config = dict(
    num_hidden_layers=14,
    norm='rmsnorm',
    norm_eps=1e-05,
    positions='rope',
    tie_word_embeddings=True,
    parallel_block=False,
    init_std_o=0.029,
    optimizer='soap_variant',
    learning_rate=0.00401,
    lr_head=0.014,
    schedule='wsd',
    batch_tokens=262144,
    max_seq_len=384,
    doc_mask=True,
    max_steps=3284,
)
Each number is 128 + 24 x the weight over its row's rms, rounded and kept within 0 to 255. Layers, rows and columns count from 0. The size above them is the row's rms in percent of the matrix's.

# layer 7 attention key, 320x320, rms 0.08, rows 316-319, columns 192-255
size [134 135 119 127]
[[137 136 110  93 143 127 130 146 127 117  95 127  94 127 152 142 126  94 145 116 135  94 136  94 115 156 119 115 145 135 160 121 155 177 101 188 107 154 131 143 135 148 162 178 125 144 179 184 171 132  85  93 145 131 103 156 107 154 131  72 136 104 137 173]
 [117  93  91 133 149 139 152 110 143 111 165  84 145 146 148 191 152 195  90 161 127 145 103 138 159  94 118 134 142 107 154 138 121 111  96  86 138  83 119 152 127 181 119  95 164 161  88  62 105 124 111 128 180 125 118  87 151 137 120 157 161 129  90 112]
 [115 180 118  98 124 139 120 148 111 193 159 119 132 128 111 110 154 155 116 115 140  95 145 107 152 146 169 123 137 151 121 128 169 167 123 119 148 141 144 131 148 101  91 142 136 115 126 183 101 107 109 118  88 100 130 126 147 106 143  97 123 116 175 120]
 [105 181 134 142 122 127 155 105 141 163 168 146  94  86 128 125  93 106  98 128 145  75 122 123 151 146 133 108 146 154 113 120 102 131 122  92 151 107 139 119 175 109  85 140 137 165 108 137  98 124 140  91 142  87  87  83 148 144 112 131 125 137 154 119]]
# layer 7 attention query, 320x320, rms 0.0836, rows 317-319, columns 192-255
size [118 116 117]
[[122 102 122 133  60 125 118 122 143  91 118 127 113 147  97 110 153 121 140 215 129 161 101 125 140 126  90 109  70 141 144 144 132 135  95 135 154 100 124 105 123 150 116 146 124 117 132 106 100 149 117  84 120 120  87 111  99 134 172 113 108 128 146 101]
 [ 95 166 133 189 100 161 118 155 158 130 129 145 109 142 120 108  94 150 141  69  99 124 181 138 145 120 119 108 141 136 105 132 106 136 112 100 109 156 172 118 141 167 110 134 141 162 136 161 127 139 115 111 159 108 143 138 150 146 181  90 102 121 126 104]
 [ 95 122 145 133 113 115 112 142 145 118 115  84 142 144 147  91 115 121 147 123 135 172 119 186 173 159 138 134 130 136 120 108 104 133 139 182 177  94 104  79 112 140 127 129 182 104 106 144  92 127 136  92 118 139 161 160 147 139 154 120 133  98  81 121]]
# layer 7 attention value, 320x320, rms 0.093, rows 256-304, columns 192-255
size [ 99 101  96  97  99  96  98  99 100 108 102 104 103 102  99 101  99 100 109 106 104 101 105 104  99 107 103 102  94 107 110 104 100 104 102 103 106 101 106  97  98 103  98 105  97 105 102 106 105]
[[117 113 178 148 108 126 151  99 102 135 143 115 135 127 150 135 121 142 118 143 126 105 152 120 139 123 116  90 135 100 116 117 160 141 123 157 178 106 107 117  92 182 115  90 146 119 106 129 125 154 141 121 148 150  91 110 166 118 172 108 140 161 109 112]
 [182 117 146 113 131 112 136 153 109 133 121 153 166 147 175 150  69 115 112 125 144 144 157 121 159 108 126 154  89 162 134 122 148 132 108 150 100  88 139 111 110 120 119 161  97 125 127  90 142 129 143 125  91 131  85  66 140 105 113 143 121 105 107 134]
 [125 140 120  90 159 113 137 108 168 149 159 131 117 106 104 154 129 158 122 144 144 172 134 102 111 120 134 136  93 124 162 141 122 109 116  90 110 130 116 102  68 117 104 125 112 120 107 139 134 115 135 155 131 132 104 153 147 128 140 153 124 121 135 143]
 [110 111 155 136 152 149 130 118 109 155  94 129 139 142 139 128  66 153  99 143 123 101 135  77 158 102 113 116 122 111 150 132 135 127 142 126 111 110 166 158 171 107 126 160 118 123 137 134 121 126 157  95  99 155 128 182 180 130 141 105 150 112 119 127]
 [146 106 102  94 113 103 114 133 114 127 163 198 131 121 128 131 135 121 161 150 118 136 159 127 147 125 131 160  93 131 117 125 122 117  88  98 133 113 134 164 120 166 172 160 142 114 103 104 120 129 177 126 125 145 120  98 111 116 131 162 133 119 137 140]
 [119 188  86 103 132 111 102  92 107  59 137 138 105 102 158 122  92 101 126 128 113 144 135 141 112 168 169  96  83 121 161 134 160 123 115 142 153  82 123 112 141 129 137 132 130 152 109 119 113 150 123 136  91 124 120 132  87 141 148 120 132 136 169 165]
 [128 154 132 139 118 140 153  88 157  98 110 111 109 135 131 170 161 116  93 113 142 146 123 101 146 110 175  98 120 116 100 105 137 142 162 125 137 112 140  93 133  82 130 118 120 166  76 137 134 104 128 125 120 102 159 137 128 110 101 120 115 184 149 126]
 [144 167 128 123  88 142 170 118 115 128 137 141 146 123 114 121 104  92 168 133  77 139 154 113 161 101 118 140 108 104 121 155 119 159 114 123 116 113 164 133  87 153 124 131 136  96 111 136 146  39 147 132 169 142 177 151 109 101  98 140 134 146 115 109]
 [164 130 136 139 149 113 128 134 137 119 134  78 137 145 154  78  99 138 118 171 110 129 105 131 142 132 116 121 116 105 127 125 124 141 127 148 118 121 145 131 117 107 114 108  77  98 101 147 128 106 127 126  91  99 109  83 157 108 141  68  88 113 125 155]
 [101 137 109 147 168 136 169  64 142 122 133 156 114 140 140 140 141 129  95 124 108 151 158 143  88 129 187  85 147 127 127 116 122 148 134 122 160 101 134 158 179 139 104 137 149 142  86 102 116  96 159 129  92  90 101  86 101 111 100 115 149 149 159 136]
 [129 113 147 136 148 120 140 206 138 178 148  72 158  97 147 110  74 164 140  77 135 145 152 101 139 165 128 121 113 161 127 153 119 137 127 151 113 148 120 121 108 128 123 134 128 146 127 170 140 174 102 102 149 129 108 112 141  46 148 100 166 155 155 122]
 [ 93 150  99 123 145 185 128 105 121 134 132 124 127  74 150 114 126 124 125 135 177 141  99 152 100 156 132 145 119 196 155 108 103 146 128 104  96 112 104 170 136 115 148 116 138 105 119 143 127 105 105 124 123 118 115 119 133 117 114 145 175 129 108 148]
 [113 111 169 116 146 133  98 129 117 138 166 134 172 145 135 105 127 117 106 161 119  95 147 142  98 139 118 141 163 109  95 104 140 119 121 161 125 133 141  90  84 124  75 130 154 117 137 136 159 154 138 117 139 107 156 101 151 150 135 161  88 120 131 128]
 [114 122 122 149 138 144 158 127 127  76 118 141 113 154 152 131 163  95 100 136 172 156 107 152 134 101 138 152 131 147 165 138 178 130 120 131 128 176 113  92 115 125 134 119 140 185 118 124 116 131 206 126  72 116 111 133 117 164 107 118 133 148 116 121]
 [132 173 141 150 126 116 137 131 177 111 155 155 101  99 102 137 130  83 136 138 146 125 127  90 153 137 103 148 146 161 161 112 112 117 123 166 133 126 153 149  96 135 104 138 170 134 137 141 135  93 147 139 121  84  88 160 107 115 125 145 133 121 140 149]
 [ 80 124 141 148 150 149 159 108 116 116  98 166 104 182 140 131 143 146  94 133 125 111 127 121 153  99 138 130 152 130 105 130 170  97 186 139 165 130 156 145  85 145 113 154 103 109 157 117 111 155 117  74  84  91 117 138 127 138 137 128 140 160 114 116]
 [156 153 124 128 124 135 151 133 139  75 119 136 134  96 110 114 178 111 133 110 104 124 122 104 162 119 106  94 121 138 139 129 123 150 176 105 136  94  76 152 165 113 106 150 131 133 107 161 139  97  86 120 149 106 139 142 124 151 107 132 169 117 119  89]
 [101 126  95 114 105 155 137 114 142 152 148 117 120 139 152 177 133  91 123 100 129  68 114 150 128 121 119 146 133 105 139 128 142 133 147 132 154 108 140 125 154 153 181 121 158 172 126 128 158 139 109 120 131 127 118 121 106 127 124  93 152 143 160 106]
 [ 95 120 116 126 108 121 114 145 119 137 111 110 131 121 142 112 117 117 148 137  87 139 127 153 139  90 142 113 166 175 122 117  99 121 129 127 115 135 150 163 192  97  99 170 154 139 155  95 153 112 115 177 152  96 126 151 100  82 139 122 129 144 132 123]
 [117 119 109 128 142 131 122 133 140 100 134 152 147 109 151 138  96 135 153 138  93 112 161 130 151 122 103 146 106 137 152  91 126 130  92 120  93 128 164 131 153 113  99 175 104 145 142 101 144 104 128 140 114 103 111 135 105 159 115 156 159 121  98 120]
 [135 143 139 105  79 104  90 118 184 112 124 130 156 134 103 131  89 106  95 111 163 124  94 147  68 116 120 130  87 166 103 155  90 110 120 120 142  83 126 103 131 138 141 123 138 153  93 110  82 116 152 162 148 153 125 198 117  84 136 146  70 162 107 129]
 [119 152 119 173 156 131 143 125 108 126 138 121 102 142 184 120  65 136  90 115 144 163 151 111 122 105 107 167 156 106 150 135 174 116 167 141  96 134 142 145 105 195 112 151  99 132 114 161 148 114  97 117  99 118  96 114 145 128 121  97 130 145  84 131]
 [ 90 106  96 151 114 119 146 155 136 152 148 128  90 133 121 136 160 136 125 146 157 109 126 140 138 124 147 178 115  89 110 154 136 168 171 133 110  70 129  79  85 126 170 131 114 130  85 122 146 147 110 134 150  94 131 120 138 114 131 154 127 117 115 109]
 [175 191  98 127 108 159  82 118 135 105 135 106 106 157  62 155 141 124 122  84 172 173 159 113 133 137 130 127 140  95 148 146 151 115 119 124 139 122 149 152 137 115 128  87 116 164 103 150 146 115 121 130 136 158 151 151 109 155 134  91 112 145 147 126]
 [112 108 142 121 151 108 119 124 136 148 156 133 112 118 119 129 145 133 152 164 114 118 128 151 154 147 131 117 157 137  97 126 100  98 128 102 101 106  71 173 127 119 132 154 185 152 118 136 108 127  95 141 142 143 132  94 132 146 160 160  90 115  99 118]
 [120 149 158 143 137 203 143  96 115 172 145 121 141 151 121 128 136 179 121  86 153 133 143 113 174 130 115 103 113 119 119 146 131 143 161  92 155 159 124 163 140 143 122  91 155 137 116 133 117 114 178  75 107 128 119  98 135 133 156 123 128 138 116 137]
 [170 151 125 138 120 102 124 128 143 113 100 125 111 113 127 166 137 102 158 145 124 118 115  91 151 139  97  78 152 155 151 160 133 106  94 124 146 154 115  92 116 141 136 102 129 162 156 122 133 166  81 151 137 148 119 151 149 134  99 190 123 101 134 112]
 [133 162 104  99 171 128 118 136 144 127 161 126 110 141  99 142 117 163 102 118 137 140  83 111 123 148 168 164 122 120  92 147 140 104  68 118 120 143 139 127 117 156 121 122 110 114 165  95 132  76 159 134 133 113 131 121 132 115 168 156 141 126 121 117]
 [126 139 134 137 118 149 101  38  96 157 148 178 141 139  83 167 116  84 107 123 113 173  90 111 143 159 127 133 162 118 152 135 143 116 146 169 127 154 141 144  81  84 112  86 143 111 131 119 134 143 154 150 113 127  97 157 146 122 161 164 134 144 123 113]
 [123  82 113 130  78  74 103 182  88 169 115 135 115 150 109 123  93 138 137 118 145 124 126 147 145 145 146 120  98 107 110 141 151 130 155 121 143 125 147  74  97  73 149 110 151 109 128 159 145 152 133 103 128 101 103 154 146 129 153 117 100 156 109 119]
 [142 142 127 137 144 124 103 129 127 131 156  98 153 156 111 176  97 145 150 153  91 131 159 118 135 146 105 157 102  94 143 127 158 126 114 147  98  77 156 138 129 124 100 136 102 148 115 108 107 119 154 118 130 107 171 127 163 121 149 125 125 128 124 117]
 [135 144 138 153 138  66 113 116 136 108 112 152 148 141 132 151 161 106 159 116 116 137 144 153 152 120 107 126 161 133 146 186 139 128 137 178 112 152 147 131 157 117 119 118 130 161 144 138 166 137 110 162 148 134 131 111 137 109 138 117 162 124 115 119]
 [147 126 123  73 125 140 109 112 150 112 106 134 109 146 119 165 130  94 123 127 174 156 123 146 148 124 128 141  79 129 118 114 107 133 172  89 135 128 110  87 126 134 135 105 161 111 175 125 134  84 177 151 126 109 140 121 118 167 129 138 107 127 123 128]
 [170 128  92 111 101 144 161 153 155 115 133 112 112 137 143 110 142  93 143 116 109 136 167 131 178 123 117  93  84 147 156  88  89 151 122 114 129 137 110 129 111 132 128 115 109 148 105 158 137  86 103 138 114 113 156 104 107 164 100 127 103 160 141 106]
 [124 126 113 113 141 140 130 109 114 125 204 160 124 148 171 115 129 117 130 144 138 109 184 153 123 104 113 162 146 153 116 124 143 123 103  84 110 151 166 108  79 173 129 153 100 171 103 156 129 121 159 144 113  99  99 106 125 117  87 150 148 137  97 159]
 [126 111 111 124 165 147  79 105 160 134 113 129 136 129 108 190 101 118 137 147 123  82 141 102 115 139 122 127 150 127  67 150 129 121 139 130 116  99 122 135 104 162 110 122 163  64 127 106 108 100 111 203 141 103 118 146 130 105 165 154 111  95 149 107]
 [137 130 150 101 168 160 139 105 119 115 140 159 154 102 155 110 149 188 107 131  94  66 115 107 120 103 106 146 139 145 103 101 101 121 154 140 124 116  97 122 121 102  62 142 144 156 134 131 140 106 115 173 125 128 117 147 133 181 139 132 118 123 129 129]
 [164 141 102 135 161 151 172 136 163 167 141 162 109 135 137 111 130 157 108 118 104 162 109 126 125 121 137 111 133 123 145 141 137 164  87 101 150 136  99 129 135 137 159 111 115 118  82 100  86 115 130 124 135 122 109  84 156 169 150 118 136 138 161 140]
 [157 179 143 105 129 126 149  98  97  99 162 162 124 117 144 153 160 146 119 116 116 129 119 124 166 101  66 147 102 116 129 162 126 120 130 141 140 119  97 142 109 101 111 112  90 143  98 182 102 202 101 149 146 131 147 146 126 153 107 140 109 104 131  91]
 [108 140 162 149  99 119 141 144 139 113  97 109 138 156 113 175 154 103 132 127 150 119 147 121 108 127 191 137 169 168 140 124 125 123 142 109 136 172 106 131 153 134 158 171 121 126 149  98 143 190 136 123 125 165 139 108 112 114 150 127 150 140 128 169]
 [148 136 118 140 135 118 136 167 122 119  88 143 101  70 184 116 136  97 122 150 127 126 129 156 135 148 204 102 121 100 154 170 143 119 147 102 156 133 113  90 131  81 131 153 125 131 152 111 158 143 100 104 195 119 148 135 134 108 107 138 151 115 126 128]
 [123  87 139 144 134 110 132 164 127  96 149 109 157 111 104 112  97 143 186 143 161 117 156 129 111 133 118 167  72 115 107 119  74 116 127 145 135 155 120  92 126 112 101 118 148 117 120 113 115 104 164 174 173 136 114 158 149 118 143 137  68 160 120 108]
 [133 152 152 169 184 109 131  95 126 104 113 145 119 159 112 155 139 134 167 108 115 130 130 119 128 124 158 109 148 176 125 134 125 138 124 145 144 156 149 185 127 162 100 113  94 113 124 155 140 160 129 109 104 148 153 113 136  91 159 176 113 118 135 135]
 [132 100 143 170 139 164  57 147 136 111 123 145  84  91 106 117 150 154 106 108 139 101 103 139 124 185 147 143 140 108 125 101 134 107 149 125 169 107 140 131 146 124 145 135 144 129 129 115 112 154 113 145 154 155  96 161 150 136 141 112  99 106 114 117]
 [161 113 119 119 105 153 147  90 116 132 158 126 113 111 135 136 153 122 134 133 148 117 160 129 142 126 123  95 208 160 144 140 123 142 124 108 147 122 134 105  99 105 129 130 112 123  85 125 124  93 133 137 121  73  90 126 129  71 149 123 154 108 140 110]
 [133 147 171 150 121 103 109 128 116 141 123 149 105 101 130  82  98 132 155 168 154 137 128 116 118  59 126 137 136  99 126 156 144 124 120 132  96 117 112 113  92 117 110 107 136 128 182 107 175 125 119 109 210 137 129 163 117 127 123 136 149 132 100 146]
 [101  94  83 134 193 137 115 109 175 129 138 143 120 119 175  91 136 115 120 126 108 146 141 157 142 109 113 171 182 162 127 102 121 128 103 136 155 141 166 169 119 132 145 139 123 144 132 137 151 111 134 132  94 106  81 127  90 152  90 128 142 127 133 131]
 [109 149 104 114 135 112 161 169 122 108 116 121 131 152 176 114 104  84 158 117 110 160 156 173 116 129 126 121 114 161 115 132 101 123 124 109 100 120 125 174 116 139 147 116 104 156 135 145 140 161 109 119 163 142 145 137 124  91 119 157 130  95 132 150]
 [151 142 151 139 173 156 109 133 110 154 140 131 108 147 141 132 106  91 159  91 113  99  81 128 124 129 145 149 127 130 161 150 155 178 103 127 157 120  98 138 163 119 133 164 100 155 110 117 104 135 137 139 159  94 113 142 179  93 112 125 122 109 103  80]]
# layer 7 attention output (transposed), 320x320, rms 0.0876, rows 256-304, columns 192-255
size [ 99 111  96  94  98  94 101  95 100 112 102 105 103 102 108  99 104  96 105 108 109 104 104 105 104 112  97 100  95 104 108  96 105 107 106 109 104 108 109  98 104 104 100 109 100 108 105 108 103]
[[111 150 146 116 118 165  95  97 103 101 154 169 151 127 106 110 162 147 106 123 141 121  80 124 141 102 151 151 104 159 156 138  87 160  78 134 159 119 138 122 126 141 128 100 178 142 121 187 114 124 162 118 131 143 150 123 162 120 179 128 109 119 102 119]
 [136 162  97 160 108  99 130 113 133 126  96 145 100 116 149 109  85 104 143 150 143 116 179  73 158 100 129 121 121  90 114 161 154 159 115 131 150 137 137 137 143 136 100 135 131 159 115 116 124 121 122 143 112  84 109 138 117 134 154  94 113 130 125 106]
 [138 142  76 121  99 136 110 144 109 182 162 149 167 114 146 106 145 113 125 132 107 166  89 119 104 129 165  78 180 162 117 111 126 134 124  94 155 120  94  99 139  80 168 146  94 121 140  76 165 104 184 111 143 141 147 112 137 131 108 135 139 110 121 129]
 [111 149 132  84 129 132 127 107 142 108 173 144  98 127 141 114 103 139 111 149 154 117  73 146 129 103 130 117 123 129 131 108 162 140 118  99 104 150 110 113 159 147 152 134 109 139 107 125 121 109 142 154 128 119 101  96 143 137 128 110 137  99  82 137]
 [151 139 144 157  74  97 166 113 145 155  88 119 132  97  74 125 158  96 116 140 103 150 139 113 137 131 119 167 145 120 110 131 127 105  83 124 137 134  85 177 133 129 134 138 102 101 117  85 108 123  97 142 105 121 127 134 109 170 139 100 141 148 113 122]
 [103  96 147 152 141 126  77 143  83 154 124 121 105 150  94 119 172 122  87 129 128 126 143 132 111 147 129  90 140 103 116 146 123 133 138 132 122 128  94 136 112 112 157 156 139  93 126 158 113 164 113 138 139 140 149 142  99 111 147 134 136 162 114 182]
 [146 145 116 115 125 146  81 143 107 125 158 129 149 148 110 119 109 142 139 119  97  99 156 128 122 136 142 111 132 176 121 122 132 124 112 158 145 123 137 167 130 134 130 162 144  87 115 128 179 111 108 150 136 126 103 140 158 107 144  71 130 116 100 103]
 [124 125 107 125 156 180 111 175 135 154 110 133  90 154 127  81 112 119 128 121  86 154 146 123 138 121 128 146 124 128 133 149 134  92 116 105 150 144 113 113 127 163  85 120 125 120 125 119 116 151 141 130 154 152 138 152 128 138 158  73 126 112 123 157]
 [134 121 118 159 176 105 147 126 136 136 169 110 111 160 113 134 139 151  99 148 135 127  77 125 173 147 192 112 122 116  93 122 137 125 163 110 134 114 107 128  82 173 127  96 133 147 133  82 130  94 153 125 131 138 124 139 115 116 137 144  95 129 135 127]
 [116 165  99 115 127 108 122  94  77  81 129 143 156 166  93 148 137 128 150 132 124 146  94 146  96 131 138 169 120  92 111  99 120 114 165 115 112 146 121 150 129 163 166 144 110 143 117 166 105 145  93  97 130 109 173 156 105 143 115 124 125 155 143 160]
 [123 113 148 165 142 130 134  77 126 174 186 149 172 129 155  94 114 134 138 116 116 155 125 137 112 102 156 150 107 124 111 153 114 132 102 136 107 152 152 101 163 120 142 124 143  85 137 110 146 118 137 121 138 135 100 128 133 117  82  94 177 137  95 156]
 [161 179 176 132  95  92 117 145 119 112 109  95 150 116 160 135  82 128 157 128 125 119 116 135 168 121 178 112  90 139 117 128 210 127 124 105  95  87 137 152 102  91 129 115 139 149  95 131 129 143 135 121 187  98 123 122 154 151 129 151 143 150 134 178]
 [120 154 113 145 144 114  97 134 131 101 164 132 145 146 138 121 114 156 109  93 127 163 129 133 121 108  94  80 118 150 143 121 137  92 143 132 127  93 118 106  87 122  93 175 112 119 111 150 139 104 144 138 174 116 141 115 164 129 170 103  63 111 128 153]
 [117 102 137 148 130 142 148 118  99 170 144 105 160 125  99 134 125 136 131 153 120 121 123  92 147 140 128 119 102 102 172 117 129 141 139 141 153  91  64 130 122  68 139 144 139 121 108 155 137 102 116 120  91 180 113 189 130 139 114  88 160 124 119  76]
 [133 121 149 119  93 166 131 185 122 146 135 121 173 115 140 128 136 136 114 101  91  95 131 133 130 133 125 141 149 128 145 114 146 114 153 150 130 115 141 156 129 116  78 109 130 117 135 105  81 154 120 135 131 124 144 127 162  88 105 113  97 107  94  86]
 [112 135 112 155 118 127 162 136  95 143 137  91 132 125  99 156 149  88 139 121 126 157 128 128 130  92 141 142 157 142 149 139 178 140 158 131 131 156 118 135 106 137 131 144 111 127 146 166 196 130 134 158 126 160 137  91 109 103 131 120 143 143 137 182]
 [142 157 119 109 166 144 131 146 105 113 110 121 120 114 147 156 147 150  75 123 129 112 106 163 129 134 130 144 132 118  83 125 144 114 121 112 109 150 128  96 112 156 121 174 152 126 152 141 110 123  58 113 126 116 105 125 139 128 151 143 161 148 151 118]
 [ 92 123 148 113 159 110 117 107 146 121  97 141 134 192 108 152 113  78 131  97 132 113 139 126 157  97  95 101 103 123 130 186 109 160 122 105 169 139 103 114 139  90 155  98 115  79 103 114 147  75 171 137 111 174 119 129  79 127  93 145 138 115 151  95]
 [125 126 147 157 123 156 128 104 134 139 141 143 160 159 112 110  74 122 164 141  90  89 131 147 145 131 130 141  90 137 154 122 162 143 113 150  77 168 137 132 114 142 118 151 174 126 105 167  90 114 125 158 145 159 147 103 101 139 122 101 120 130 128 155]
 [143 133 174 135 114 146 149 149 150 136 138  89 143 125 143 155 144 144 101 173 108 126 157 119 122 135 118  99  86 132 143 152 149 132  87 148 117 135  77 138 148 169 134 123  99  97 114 124 111 133 161 170  97 127 112 172 149 119 163 161  75 117 163 101]
 [139 114 138 127 175 122 118 117 166 123  95 154 118 112  81 142 121 113 142 133 159 120 157 148  80 155 138 130 100 112 144 144 153 110 136  88  97 129 115 109  78 139 114 132  99 110 140 143 113 132 101 126 135 167 134 125 138 119 115  96 115 100 122 163]
 [127 100 125 158 129 111 143 147 121 130 138  73 120 120 138  64 129 153 145 122 150 143 114 145 175 128 140 160 142 174 167 170 123 120 113 112 193  62 135 131  92 110  94 123 154 115 135 172 117 111 162 111 143 124 158  95 138 127 147 120 137 105  90 129]
 [120 135  91 139 119 108 114  67 123 175 152 170 123 113  73 130 191 146 145 158 128 119 116 112 126 154 146 144  86 114 127 138 116 136 108 132  92 145 139 131 115 145 126 120 118  80 120  94 155 130 112 121 172 131 128  69 158 114 142 125 150 109 119 144]
 [141  79 109 121 125 131 114 122 110 118 157  85 136 144 136 118 125 169 130 120 128 106 101 156 135 136 141 119 117 142 113 151 144  86 103 146 120 146 145 171 106 115 134 128 102 146 133 103 136 114 165 127  71 155 152  93 107  89 104 166 154 126 159 117]
 [ 97 118 148 109  99 119 152 152 161 127 140 132 154 132 107 164 106 146 132 164 122 112 112 105 135 171 152 131 104 139 123 149 112  93 172  85 113 137 117 141 133 140 151 104 104 124 119 110 107  98 128 112 166 133 115 148 159 133 116 160 158 104 120 147]
 [174 156 125 105 174 108 152 114  96  97 142  78  83 117 100 124 135 145 111 137 153 131 112 125 120 167 107 112 141 116  89 116 142  98  81 135 134 131 107  91 150  87 130  97 132 170 112 170  80 129 123 137 157 126  75 137 130  91  73 131 117 104  89 143]
 [109 140 119 130 125 115 169 136 115 151 122 143 121 109 120 153 132  99 161 141  96 125 129 156 159 107 112 152 155 156 115 172 115 134 147 111 108 106 115 149 145  78  85 178 150 151 190 179 125 125 172 120  65 124 111 170 113 126 182 152 115 107 104 123]
 [158 124 138 138 123 105 126 172 148 195 153 146 105 170  68 164 114 164 163  96 135 129 121 152 145 140 124 140 129 137 116 154 137 121 118 128 101  94  91 146  80  97 125  80 101 131 131 130 127 128 128 138 137 109  80 108 130 141 103 122 103 147 129  94]
 [117 139 140 155 110 121 150 188  95 114 135 109 140 178 148 148 152 149 126 160 145 118 133 123 115  76  86 194 132 132 154 153 155 164 124 151 136 142 108 158 118 123 106 142 113 109 137  81 130 100 118 112 165 132 132  79 149 126 167 131 152 142 118 109]
 [ 85 139  94 108 131 126 149 133  83 154  76 102 149 124 134 142 102 140 128 120 118 135 118 126 135 162 132 106 126 106 160 143 102 130 128 176 115 167  94 116 117 159 119 142  97 151  94 103 136 159  98 134 142 140  88 154 141  97 120 135 155 121 132 157]
 [105 112 124 137 170 127 148  93  87 124 133  87  63 105 106 164 135 151 110 112 153 127 149 113 121 160 179 115 131 157 119 127 142 149 127 113 166 138 157 190 165 150 138  82 103 165 142  87  99 132 105  82 131 153 167 120 137 128 127  98 149 150 131 121]
 [ 97 144 133 107 141 128 119 150 146 125 144 125 157 140 105 149 113 140 127 108 129 167 142  91 119 165 158 129 141  97 105 130  75 101 101  84 138 151 158 119 107 195 132 123 144  96 131 149  99 119 147 125 155 117 136 139 129 173 123 173 131  99  77 109]
 [129 107 143 132 124 100  92 126 105 130 129  90 142 111 156 113 142 128 171 137  92 144 145 139 202 130 116 130 154 122 119 150 151 106 115 127  92 165 121  92 131 101 108 133 102 148 173 155  88 129 168  92 127 138 104 166 149 144 131 110 151 138 130  72]
 [123 135 141 141 140  97 150 106 170 136 106 131 165 145 156 119 160 147 171 153  71 112  94 117 144 120  93 103  89 141 131  79 100 107 124 147 165 135 121 119 145 133 108 140 115  87 134 126 151 156 105 115 139 122 135 129 141 161 122  88 131 161 161 121]
 [135 150 126  91 113 146 171 140 171 147 153 128 113 106 149  97  86 143 111 123 148  99 204 135 129 117  79 137 103 155 153 115 103 115 147 162 164 179 109 154 104 142 152  94 160 132 137  83 142 129 129 136 138 108 125  91 117 129 122 141 133 100 141 136]
 [128 145 109 151 113 131 174 126 146 153 140 112 142 126 120 136 140 132 149 129 117  89 122 132 100 115 107  97 149 162  99  76  91 100 116 143 141 139 106 125 125 148 100  99 142 133 128 105 161 134 138 155  80 174 138 115 173 166  87 132 121 135 150 119]
 [141 174 136 130 148 123 139 129 131 151 128 141 114 118 136 141 159  82 104 107 158 107 122 150 105 136 125 166  98 115 139 122 146 155 127 124 196 108 133 136 148 125 119 147 102 147 140 130 118 127 155 126 146 134  97 137 156 126 105 124 138 131 164 148]
 [138 143 119 131 117 147 106 134 135 142 141 138 157 165  96 122 128 119 150 105 142 126 116 153 132 104 116  83 128 106 132 124 155  98 149 166 140 118 169 151 152  67 147 153  99 141 124 146 105 114 126 143 131  96 167 145 103 152 162 113 114 119 141 141]
 [ 92 109 133  96 161 131 126 136 137 141 161 125  57 132  92 152 122 129 142 135 129 154 123 156 115 142 139 162 129 112  82 140 159 108  87 115 180 152 160 151 127 103 109  90 166 119 132 129 105  97 159 150 115 148 125 128 153 144 122  86 122 151 144 140]
 [135  67 156 148 121  79 123 109 127 112 140  85 108 133 179 103 110 126 139 101 162 107  76 114  91 122  98 143 119 113 141 103 112 172 141 170 100  99 129 137 106 101 143 132 148 123  90 152 128 113 176 116 135  94 155 166  94 144 155 120 189  98 121 143]
 [125 128 122 143 146 120 124  89 116 117 106 125 114 161 117 104 143 139 143 131 127  93 131 115 129 118 100 122 118 102  74 142 154 149 144 141 126 153  81 160  98 136 124 141 156 153 116 107 147 114 173  96  84 106 137 141 132 103 125 149 163 131 100 104]
 [ 87 126 130 123 135  99 101 140 101 113  91 179 122 113 117 118 143 143 172 124 122 128 151 138 157 119 114 132  89 106 106 137 146 118 116 196  97 145 121 134 111 124 146 136 148  99  84 108 118 101 139 105 118 143 166 117 119 131 124 136 135 137 152 117]
 [113 129 102 105 140  86 171 175 194 139 145 116 114 139 160 114 140 109 142  72 145 145 124 124 138 149  95 130 133 101 189 126 150 123 170 140  94  98 130  86 147 108 145 116  91 118  98 123  97 115  91 122 107 108 104 165  94 123  90 110 148 143 135 154]
 [100 160 133 126 140  95 163 148 115 128 109  93 134 149 109 131 127 108 144 122 138 103 120 122 140 126 112 131 164 131 169 145 134 128  92 147 117 166 135 111 115 123 140 178 106 150 103 149 118  96 147 112 124 135 114  79 106  97 121 176 151 147 100 123]
 [102 122 119  98 146  97 109 147 153 122 119 163 113 136 137 173 138 146 137 160 122 121 118 119 121  92 105 145 114 141  52 127 146 134 154 177 147 157 131 151 130 148  95  95 162 130 109 162 171  91 135 149  82 198 147 111  87 133 128 121 144 138 121 163]
 [ 81 141 135 113 129  93 131 106 151 119 125 153 158 143 127  84 174 113 153 105 103 151 108 138 148 111 106 128 158  80  92 150 102 115 115 154 149 118 133 126 103 109  99 142 119  79 178 143 114 128 119  99 128 133  81 137 125  92 141  83  98 157  89  96]
 [127 113 140 126  98 123 179  89 148 136 121 128 114 130 107 160  94 127 131 147  78 103 171 114 109 111 121 160 143 127 104 154 175 114 110 121  85 139 140 147 131 141 124 150 133 183 129 170 120 123 151 125 158 126 127 116 161 145 122 144 148 122 172 110]
 [ 79 115 160  69 135 119 116 124 137 112 141 122  96 134 166 137 126  82 140 123 112 145 114 172 142 156 123 139  64  99 140 100 106 135 121 177 128 116 149 130 145 172 120 128 110 119 122 115 150 120 111 130 108 134 146 146 126 164 182 111 155 104 138 132]
 [143 152 120 161 147 104  94  96 119 143 118 137  79 161 137 128 111  89 114 122 163 164 135 144 143 105 119 116  79 123 130 146 123 158 104 120 114 105 121 135 156 154 164 113 143 121 132 122 151 168 127 145 131 123 144 127 183 116 159 123 100  90 107 131]]